python train.py --num_hidden_layers=9 --hidden_size=64 --num_attention_heads=2 --num_key_value_heads=2 --head_dim=32 --intermediate_size=192 --vocab_size=32000 --hidden_act="geglu" --norm="rmsnorm" --norm_place="pre" --norm_eps=1e-06 --positions="rope" --rope_theta=10000.0 --rope_fraction=0.5 --qk_norm=true --attn_scale=0.237 --bias="none" --tie_word_embeddings=true --parallel_block=false --init="trunc" --init_std_qkv=0.0536 --init_std_o=0.0 --init_std_up=0.0536 --init_std_down=0.0 --optimizer="soap_variant" --learning_rate=0.00644 --lr_mult_o=1.17 --beta1=0.95 --beta2=0.99 --lr_head=0.00751 --warmup_steps=38 --schedule="wsd" --decay_fraction=1.0 --decay_shape="linear" --final_lr_fraction=0.05 --batch_tokens=[16384, 32768, 49152] --max_seq_len=768 --doc_mask=true --train_tokens=127100000 --max_steps=4030 --dataset="wikipedia_en"
Each number is 128 + 24 x the weight over its row's rms, rounded and kept within 0 to 255. Layers, rows and columns count from 0. The size above them is the row's rms in percent of the matrix's.

# layer 3 attention output (transposed), 64x64, rms 0.185, rows 20-30, columns 0-63
size [ 94 102  82  85  93  90  86  86  98 105  96]
[[110 152 142 167 143 145 111 142 101 139 141 132 130 132 115  69 148 108 116 128 151 149  78  99  92 150 138 145 120  96 155 125 103 121 139  76 136 131 144 136 176 112 140 136 116  88 168 108 158 137  90 169 134  97 119 126 122 154 138 134 123  78 140 125]
 [125 115 165 136  87 150 144 164 133 140 137 113 149 167 104 114 192 172 155 122  90 144 163 167 128 114 118 136 136 145 110 135  93 156 125 125 137 141 164 125 172 116  87 122 135 137 104 139 141 144 157 153 118 130 153 128 123 159 144 118 134 107 164  83]
 [106 153 136 167 159 102  98 135 126 101 136 101 115 151 131 133  98 112  73 121 134 134 149 105 157 140 170 119  89 123 138 152 140 108 145 134 118 154 154 118 161 134 105 157 163 119 113 111 125 146  78  97 160 124 166 119 143 165 141 160 151 122 175 146]
 [131  99 132 135 138 102 110 144 100 144 142 138  68 121 102 128  88 120 113 139 181 150 137  71 117 114 127 146 137 102 139 105 109 142 163 125 161  69  94 120 105 146 107 105 137 150 126 136 112 130 130 117 127 148 101 159 130  87 151 129 158 132 180 133]
 [156 101 119 137 122 101 146 113  96 138  94 160 156  68 131 120  90 148 114  88 146 140 139 150 118 103  91 141  86 129 150  96 122 136 117 130 140 118  92 139 111 120 147 108 111 169 120 130 146 122 141 118 143 104 168 149 102 164 162 176 154 157 144 112]
 [118 130 136 109 137 134 130 189  90 126 183 116 169 142 154 120 105 115 111 135 104 118 171 119 108 108 131 134 100  92 113  93 129 137 100 111 138 107  93  86 155 136 100 171 113 100 135 109 160 142 167 158 133 140 160 114 127 128 100 144  92 112 144 125]
 [114 139 155 121 121 151 117 128  95 138 130 138 146 148 144 126 109 131 139 142 114 140 194 146  81 126 152 128 122 140  72 110 134 100  92 101 164 170 166 144 130 135 165 148 106 154 186 142 115 111 153 122  93 102 141 145 150 130 109 148 130 149 148 160]
 [129 105 147 133 101  92 106 149  91 165 127 124 169 121 124 108 131  94 174 127 105 124 135 128 108 121 118 133  88 161 101 167 132 141 145 114 151 151 101 149 180 127 180 113 142 113 155 132 109 140 123 119 143 195 119 132 155 129 147 127 102 120 161 103]
 [110 113 144 120 113 134 124  82 106 103 139  92 124 155 137  93 121 131 144 106  69 118 147  87  99 120 165 144 110  94 131 111 145 145 112 118  93 107 131 167 114 145 126 148  62 103 113 119 119 129 120 109 125 144 105 133 153 146 142 126  80  75 115 113]
 [131 158 127 173 179 124 127 154 134 134 114 125 161 120 132 123 114 112 163 135 112  91 146 124  76 154 111 100 173 155 152 153 134 104 102 165 156 138 134 113 102 140 121 117 118 144 156 110 160 116 120  95 131 119 163 109 111 175 154 173 144 163 128 118]
 [137 178 140 109  81 122  82 114 110 114 130 167 135 135 125 103 129 130 137 126 111 127 141  87 156 151 114 141 125  94 135 168 115 168 144 132 143  98 127 111 122 108 128 161 132 119 124 114  99 131 117  48 129  94 132 152 153  78 111 101 112 155 117 119]]
# layer 3 attention value, 64x64, rms 0.216, rows 21-30, columns 0-63
size [ 90  76  81  88  90  74  66  88  91  78]
[[154 148 122 121 110 123 126 105 133  82  99 113 117 123 142 165 120  56 123 101 152  97 139 123 135  84 126 143 148 138 119 140 141 149 147 104 102 101  78 133  78 135 123 111 105 124 124 132 120 126 113 113 107 123  86 134 101 162 152  86  90 135 101 163]
 [136 112 145 116 131 121 143 139 133 139  98 165 137 143 100 140 112 128 132 113 120 137 163 160  88 164 123 158 201 143 122 138 119 134 119 116 144 130 158 126 105  91 124 111 118 129 166 127 108 169 116 203 176 119 119 128 112 110 124 146  98 160 110  99]
 [ 89 141 131 151 119 152 121 123 131  96 103 104 138 119 131 125 124 100 146 136  59 114 131 171 128 173 135 103  87 131 103 130 111  97  69 165 101 155 173 132 155 124 130  97 119 125 113 112 150 124 138 127 137 142 130  82 118 105 118 123 166 120 114  95]
 [ 95 140 119  83 169 164 120 125 114 169 172  79 120 132 107 146 145  88 131 155 134 160 110  99 129 133 112 112 122 125 111 127 150 163 119 174 123  91 118  96 128 156 132 137 151 105 131 136 125 108 160 134 101 132 132 108 174 103 126  97  97 104 134 165]
 [155 134 129 116 138 129 119 113 138 100  81 140 118 124 103 123 139 113 174  89 117 119 139 143 136 128 149 151 172 179 135 193 141 134 166 119 134 138 132 154 106 101 146  86 144 124 112 129 112 108  97  87 130 112 161 104 125 140 137  96 116 181 143  95]
 [165 114 117 111 175 114 164 123 169  87 153 138 123  94 140 129 161 172  94 110 152 132  89 111 146 114 149 136 170 154 154 155 122 142 127 144 139  82  94 128 154 113 113  96 168 128 124 133 119 139 130  87 151 135 121 103 135 151 138  86 118 104 138 124]
 [137 131 128 125 122 175 117  85 121  79 124 127  91 106 141 151 125 151 121  88 154 161 143 127 150  96 112 153 175 168 133 103 149 136 123 158 113 141 118 111  97 125 104 172 145 168 105 154 125 107 150 120 127 100 142 140  93 145 124 127 154 108 147 177]
 [166 119 103 177 114 101 119 122 146 131 116 180  99 181 127 132 120 119 135 113 117 137 120 143 161 145 128 126 112 128 122 127 126  99 158 106 114 129 144 150  88 130 113 104 176 192 115  91 171 127 123 179 124 114 123 131 130  90 115 102 152 151 141 139]
 [ 60 136 140  96 168 122 140 133 102 131 169  98 135  81 125 159 127 139  63 155 169 139 120 143 171 107 146  97 131  95 124  92 113 137 138 135 116 133 152 116 173 113 124 138  94 118 131 111 126 160 129 111 151 140 145 116 148 133 154 143 115 127 110 116]
 [175  96 113 139 103 126 162 122 136 127 103 136  86 147 147 130  96 100 136 144 138 165 121 140 110 139 160 119 126 156 116 108 148  98 117 112  90 159 129 134 131 130 119 135 184 139 131 164 119 118 176 175 129 128 114  94 138 113  66 154 164 131 109 113]]